{
  "num_hidden_layers": 12,
  "hidden_size": 192,
  "num_attention_heads": 6,
  "num_key_value_heads": 6,
  "head_dim": 32,
  "intermediate_size": 768,
  "vocab_size": 4096,
  "hidden_act": "squared_relu",
  "norm": "rmsnorm",
  "norm_place": "pre",
  "norm_eps": 1e-05,
  "positions": "rope",
  "rope_theta": 18300.0,
  "rope_fraction": 1.0,
  "qk_norm": true,
  "attn_scale": 0.204,
  "bias": "none",
  "tie_word_embeddings": false,
  "parallel_block": false,
  "extras": ["some layers without attention", "local attention windows", "shifted keys", "gated attention", "exclusive self-attention", "an embedding shortcut", "skips across layers", "capped logits"],
  "init": "uniform",
  "init_std_qkv": 0.0326,
  "init_std_o": 0.0,
  "init_std_up": 0.0326,
  "init_std_down": 0.0,
  "optimizer": "muon_variant",
  "learning_rate": 0.0038,
  "lr_mult_down": 1.5,
  "beta1": 0.95,
  "lr_head": 0.00582,
  "warmup_steps": 119,
  "schedule": "wsd",
  "decay_fraction": 0.775,
  "decay_shape": "linear",
  "final_lr_fraction": 0.05,
  "batch_tokens": [16384, 32768, 49152],
  "max_seq_len": 512,
  "doc_mask": true,
  "train_tokens": 271400000,
  "max_steps": 9241,
  "dataset": "wikipedia_en"
}
Each number is 128 + 24 x the weight over the matrix's rms, rounded and kept within 0 to 255. Layers, rows and columns count from 0.

# layer 2 attention output (transposed), 192x192, rms 0.296, rows 151-159, columns 0-95
[[142 126 136 140 133 160 141 127 158 139 131  91 137 152 141 161  88 115 107 168 131 145 150  73 146  76 138 133 119  98 102  99 122 121 154 121 128 151  88 130  81 141 109 124 121 119 125 142 148 136  70 108 106 172 187  98 100 158 111  92 119  96 139 144  79 141 158 128 155 124 193 150 137 133 114  73 110  97 114 139 153 156 108 163 140 126 120  86 134 108 135 121 127 150  96 148]
 [127 123 140 129 140 142 115  86 112 139 139 117 111 111 155 102 155 151  34 118 117 130 155 142  81 146 130 157 164 113 125 135 139 166 129 126 126 111 110 109 148 128 116 110 135 119 152 180 136 147 109 141 118 149  51 116  74 179  96 137  96 153 144 112 124 129  98 116 106 140 110 119 106 120 114 106 147 141  76 130 104 112 135 118 134 145 134 137 106 154 125 114 147  74 127 122]
 [144 119 100 131 136 104 124 133 127 148 110 115 100  91 117 146 140 119 103  98  86 141 147 110 152 113 139 180 142 143 116 149 148 133 168 143 115 166 121 156 144 104  88 133 110 124 190 128  99 130 156 151 158  91 139 113  74 100 138 142  89 114 146 144 155 140 102 144 102 148 157 154  75 158  74 124 129 161  72  78 125  96 137 151 174  92 148 109  89 132 170 118 116  99 129 103]
 [137 130 128 116 124 139 138 142 154 120 144 169 128 152 157 116 113  99 128 153 127 111 121 107 121 161 139 130 150 130 145 181 143 127  66 103 103 151 120 137 142 132 125 117 156 162  93 156 143 115 146  97 149 145  88 102  97 162 109 117 106 145 114 111 108 161 105 102 148 159 136 136 138 124  93 128 131 164 148 117 132 130 116 133 104 159 129 167 160  84 165 135 131 114 142 113]
 [161 120 114 171 178 164 125 139 132 162 114  86 189 173 127  95 143  94 170  93  91 116 127 148 152 117 125 114 141 103 153  99 122 151 145 132 124  86 111 111 125 150 114 146 131 109 131  84 121 104 149  76 158 115 125 145 139 148  94 121 132 118 121 118 139 139  86 152 137  96 123  94 137 106  67 166 142 123 112 135 144 147 137 121  96 155 104 135  73 135 157  70 136 144 106  95]
 [127 166 142 127 135 140 158 153 132 148 131 110 146 123 144 149 134  86  95 135 115 128 168 128 121 141 135 134 139  98 103 178 127 130  69 119 120 124 139 156 118  98  90 150 110 114 145 128 111 109  99 154 131 155 141 132 141 135 110 155 172 124 152 120 151  93  81 126 110  77 183 132 151 123 169 164 155  91 107 148 160 116 129 106 105 134 124 171  94 148 114 110 118 125 151 112]
 [171 157  96 140 175 152 137 103 131 150 149 118 157 136 112 128 122 145 142 172 158 125 139 192 142 133 140 139 145 157 134 161 141 126 140 116 132  95 127 108 110 145 162 134 107  97 169 134 139 119 140 160 116  98 108 116 122 123  87  89 152 169  87  90 144 125 130 128 154 130 121  91 172 142 134 161 140  91 120 120 126 159 114 127 134 142 128 128 129 147 134  95 145 133 133 159]
 [146 127 112 169 134 108  78 148 126 156 116 113  93  69 143 127 108 134 149 105 110 111 104 115 140 128 103 116 138 112 133 127 156 147  89 115 182 144 135 101  97 149 108 141 181 127 144 103 148 123 132 174 115 123 131 112 164 157 134 145 157 184 109 127 133 111 150 111 107 159 129 149 138 156 132 128 110 118 144 168 173 170 111 117 116 115 116 171  92 110 109 104 123 108 136  98]
 [179 149 129 120 163 114 118 181 126 118  84 113 122 122 139 123 109 109 132 127 128 126 141 116 137 140 153 114 155 152 136 145 150 118 105 105  94 103 119 170 152 135  80  93 110 128 148 146 121 223 112 114 145 108 110 128 124 150 132 143 124 126 156 116 152 163 148 131 142  74 128 140 171 160 150 150 154 159  79 128 132 142 115 140 146 121 115 105 190 167 122 127 132 142 111 108]]
# layer 2 attention value, 192x192, rms 0.313, rows 152-159, columns 0-95
[[109 135 116 134 111 154 108 115 107 105 124 117 108  93  90 125 108 118 162 118 158 106 101 125 113 146 148 128 114 161 115 145 161 132 128 132 132 100 178 116 188 170 105 122 129 129 145 163 156 139 165 108 154 116 167  95 153  89 101 127 134 133 167 125 133 143 176 100 148 156 148 104 145 117 172 102  90 138 110  99 125  84 115 134 159 120 178  99 148 124 111 148 147 140 145 121]
 [161 121 112 104 117 122 132 159 117 171 124 115 123 133 129 118 138 119  96 128 119 110 116 162 146 142 118 156 134 163  75 155 141 115  99 116 133 120 118 121 123 149 130 137 134 112  97 118 192 118 112 125 134 150 199 130 139 104 111 156 118  98 125 126 125 129 151 105 152 142 125 117 151  81 153 128 117 136 153 113 137 111 127 148 113 140 108 156 137 110 107 126 153  66 127 105]
 [138 154 105 163 128 109 138 110 158  85  98 132  94 105 119 137 120 117 126 103 122 137 178 139  98 133 125 108 126 134 176 101 136  91 113 141 173 131 169  85 183 131 185 142 105 136 150 155 116 170 135 164 132  86 139 110 143 144 115 157 151 124  96  94 129 120 125 150 127 135 129 115 133 118 129 138 100 121 130 153 129 138 140  65 158 129 121 152 121 139 112 147 124 146 127 136]
 [ 99 144 159 119 108 145 125 134 141 136 103 102 147 155 149 115 128 182 180 188 124 168 143 149 105 153 121 129 123 129 125 114  88 113 153 100 182 153 138 191 132 153 119 152 152 102 101 149 139 163 144 145 132 158  93 103 124 143 129 160 132 133 106 107 140 133 148 141 106 119  94 154 128 117  94 146 124 142 180 120 124 135 157 141 192  98 143 145 110 103 175 151 122  98 120 144]
 [111 127  74 101 107 147 102 122  71 136 119 106 110 153 140 141 126 130 124 161  84 165 117 143 150 129 172 102 145 119 171 143  95 128 119 135 102 171 116  91 171 114 107 104 150 120 127 132  81 115 135 141 117 146 109 116  79 127 137 143 132 104 153  86 112 122  79 124 112 148 124 120 116 144 122 109 106 123 151  75 113 130 119 134 140  86  71 127 171 137 136 149 136 101 113 127]
 [132 140 147 155 152 128 140 149 144  90 124  95 103 122 120 129 111 128 170 125 132  86 102 104 118 147 169 166 154 126 120  85 121 131  80 106 131 122 104 169 123 126 127 132 132 131 172 125 101  87 114 144 120 102 116 160 153 147 122 145  85 149 124 138 132 151 127  93 131 156 150 123  90 120 176 113  89 146 116 103 147 130 157 111 164  96 119 126 128 100 105 167 176 175 174 131]
 [ 97 152 103 111 102 127 197 117 135 132 138 118 133 173 171 147 103 127 108 123 131 110 157 138 122 101 125 123 144 123 110 117  84 143 126 130 120 108  93  83 130  92 138 134 104 123  95 140  86 117 140  60 107 130 192  91 143 152 131 132  92  93 136 105 126 180  90 130 116 136 141  82  81 138 113 132 111 113  74 134 127 130 116 135 136 116 126 107 144  97 148 158 114 107 133 144]
 [192 154 128 171 134 126 112 127 124 138 105 168 145 180  87  97 115 129  85 146 165 127 108 151 112  71 112 143 125 148 117 124 160 123 158 144 157 155 135  87 163 144 134 135 145 101 126  84 126 149 139 105 141 199  87  94 118 126 136 169 144  97 108 103 104 169  98 170 123 118 148 131 122  95 152  92 180 148 122  76 122 130 136 128 144  86 153 125 117 108 160  96 129 133 146  90]]
# layer 2 attention query, 192x192, rms 0.27, rows 160-167, columns 0-95
[[144 108 127 134  91 109 144 174  79 194 116 147 117 159 114 130 164 145 176 152 161  95 131 105 114 179 187 124 128 116 130 136 118 145 140 124 132 117 179 148 133 129  92 178 135 120 139 118  71 126 132 146 146 142 107  85 154 122 120 164 145 109 122 145 145 134 185 179 120 139  98 133 126 145 161  88 139 139 170 100 108 125 108 104 104 129 146 144 118 137 137 164 165 131  85 134]
 [195 100  86 136  79 103  58 203 116 126 124  91 132 155 101 164 124 113 178 114 148 114 144 108 147  81 150 122 123 127 125 128 145 181 127 141  89 135 120 129 137 167 122 146  93 135 119 140 122 143 140 124 132 173  91  74 128  58 134  95  68  64 123 118 107 181  99 111 158 138 141 154 135 164  98 107 124 131  97  90 146 112 101 148 130 125 109 137 118 160 137 159 148 133 148 151]
 [159 141 120 185 114 140 117 170 116 182 121  99  86 158 103 140 140 119 156 116 138 158 123 127 102 147 166 141 149 124 155 118 117 145 139 110  99 136 162 125 151 144 147 129 147 139 129 113  99 120 125 139 128 115 108  86 166  95 124 125 120 112 111 116 121 138 125 138 135 109 101 120 134 127 167 101 141 130 144  99 126 134 106  85 106 123  97 119 107 144 134 156 148 137 117 170]
 [134 121  90 131  82 126  96 185 164 101 166  81 165 146 102 158 129 131 183 138 158 136 148 107 140  94 131 132 145 127 108 140 102 159 157 119 106 138 136 130  90 161 109 114 114 120 123  97 120 113 104 105 124 119 111 125 138  95 134 117 121  71 158 114 117 141  97 144 124 124 118 105 153 154 120 110 141 133 135 123 157 118 111 124 146 125 132 137 136 143 125 131 162 136 169 142]
 [137 151 139 197 134  84 119 180 115 175 134 130 101 185 145 153 114 116 104 161 110  86 125 133 128 142 119 143 169 123 120 108 128 144 138 119 117 137 158 148 124 125 109 140 108 169 120 114  75 119 144 161 129 141 113 121 155  86 116 108 112 140 100 109 107 124 135 126 141 105 119 102 117 110 103 122 159 129 153 105  94 108  95 111 133 135 107 147  97 125 138 147 142 144 123 128]
 [131 103 138 142 104 113 107 150 140 121 140  94 139 135 129 111 140 146 132 133 141  89 142  91 131 119 132 134 142 145 126 158 116 147 122 140 103 127 106 150 106 114 128 137 134 121 113 129 126 148 121 133 119 123 148 149 117 130 130 121 100 143 136 144 123 103 137 138 126 119 121 101 136 157 105 110 148 144 143 108 128 104 142 134 162 131 144 150 123 123 134 107 145 110 134 112]
 [163 110 140 189 105 117 120 156  57 169  98  96 112 144 152 150 109 122 159 140 161 141 140 106 146 127 162 152 127 150 122  86 136  97 150 133  82 110 158 148 103 177 128 111 135 124 118 103  91 103 118 149 145 144 122 105 120  98 143 160 142 123 136 133 115 121 132 120 124 105 106 148 137 137 126  83 132 107 124 116 110 151 100  98 128 133 137 139  82 159 130 147 157 132 112 143]
 [136  97 149 139  94  91 132 152 115 125 127  91 141 119 122 153 145 138 140 134 163 153 147 105 124 120 136 124 144 110  90 138 126 134 137 145 119 133 140 151  94 151 140 107 123 146 130 115 107 133 129 118 136 128 118 121 125 114 116 132 120 107 161 120 138 126 141 117 140 103 141 143 138 120 134 139 161 147 137 118 109 148 143 125 140 120 140 124  97 118 144 107 138 128 137 131]]
# layer 2 attention key, 192x192, rms 0.273, rows 160-167, columns 0-95
[[116 118 150 132 115  80 152 121 135  87 140 109 144  84 129 153 101 113 143 131 112 111 123 134 132 126 140 131 146 114  92 146 108 100 143 142 136 133 112 112 142 130 133 122 201 116 140  89 115 152 122 133 110  90 132 177 113 147 114 128 123 148 143 139 138  99 134 146 110 146 114  95 128  92 140 134 131 124 134 177 145 136 130 118 138 147 121 121 134 119 100 128 122 124 119 159]
 [182 167 106 137 136 109  59 142 137 165 103 155 137  91 119 151 133 116 128 109 126 163 120  96 131 134 126 162 119 118 161 133 144 156 132 153 151 125 182 197 123 138 119 135 143  77  92 149 149 145 190 117 165  98 110 142 125 164 144 124  87 108 128  87 142 143 166 140 123 141 131 143 116 113 121 125 158 128 114  98  93 150 173 144 108 110 120  99 128 142 153 149 157 131  98 100]
 [131 173 123 148 112  71 149 147 123 136 115 109 145 129 122 143 120 108 102 126 116 163 119 115 150 115 144 139 153 135 114 148 115 123 132 141 140 124 130 149 150 125 142 129 177 132 110 143 133 133 152 129 125 124 119 155 139 133 160 126 126 144 125 157 147 122 118  97 111 166 127 105 144  94 129 126 147 100 136 141 120 105 181 129 149 121 103 117 120 137 131 132 122 104 111 143]
 [127 162 127 136 126 157  84 125 121 138 121 155 144 131 123 131 161 143 137 133 123 161 128 126 143 137 119 123 137 117 168 128 142 126  97 159 152 135 141 175 105 126 123 138 159 115 148 144 105 139 138 103 126 114 132 108 116 147 148 122 116 118 141 105 169 136 150 173 149 133 135 164 138 114  98 100 166 101 143 142 143 159 134 126 105 161 114 140 145 147 169 137 153 132 103 111]
 [139 181 142 130  81  95 140 153 122 128  99 117 182 139 128  99 127 101 113 164 118 156 118 143 140  91 192 114 161 138 122 149 102 107  97 131 166 133 144 183 135 121 112 123 161 128 111 136 142 122 156 121 109 148 138 153 116 124 159 140  94 133 106 138  97 133 153 129 128 117  98 106  91 100  99 129 125 106 137 116 129 142 167 162  98 120 132 148 137 109 119 111 163 110 115 153]
 [116 143 168 127  98 133 133 133 176 126 150 125 120 122 155 110 118 102  93 151 122 125 132 146 116 120 131 112 126 114 168 145 143 122 132 135 161 115 138 157 121 135 105 126 146 100 142 135  92 143 148 105 150 136 155 139 137 141 132 143 131 145 170 132 127 132 162 151 137 143 108  98 135 113 124  80 132 136 144 119 137 110 126 134 102 148 128 149  98 111 129 119 130 132 118 139]
 [133 161 153 141 114 121  94 117 120 165 109 108 142 128 131 155 118 130 111 112 142 162 111 129 128 113 133 131 136 109 114 120 159 119 129 156 120 110 118 145 113 165 135 111 177 112 152 119 127 144 157 144 128 112 107 138 108 140 141 146 128 112 146 119 159 140 133 125 149 128 109 125  97 118 114 124 167  84 118  96 102 156 142 137  99 116 132 146 114 135 133 140 144 123 133 145]
 [ 51 123 171 108 114 169  76 130 138  93 102  89 128 148 154 135 145 133 141 142 121 130 125 126 125 151 107 134 124 109 130 118 125 123 129 135 122 117 122 121  95 152 140 129 100 108 154 113 108 152 132  97 119 161 145 126 102 126 123 142 120 101 135 134 124 137 148 143 136 141 159 145 131 112 116 144 148 105 118 140 143 144 143 128 115 140 126 120 102 125 136 138 134 131 164 129]]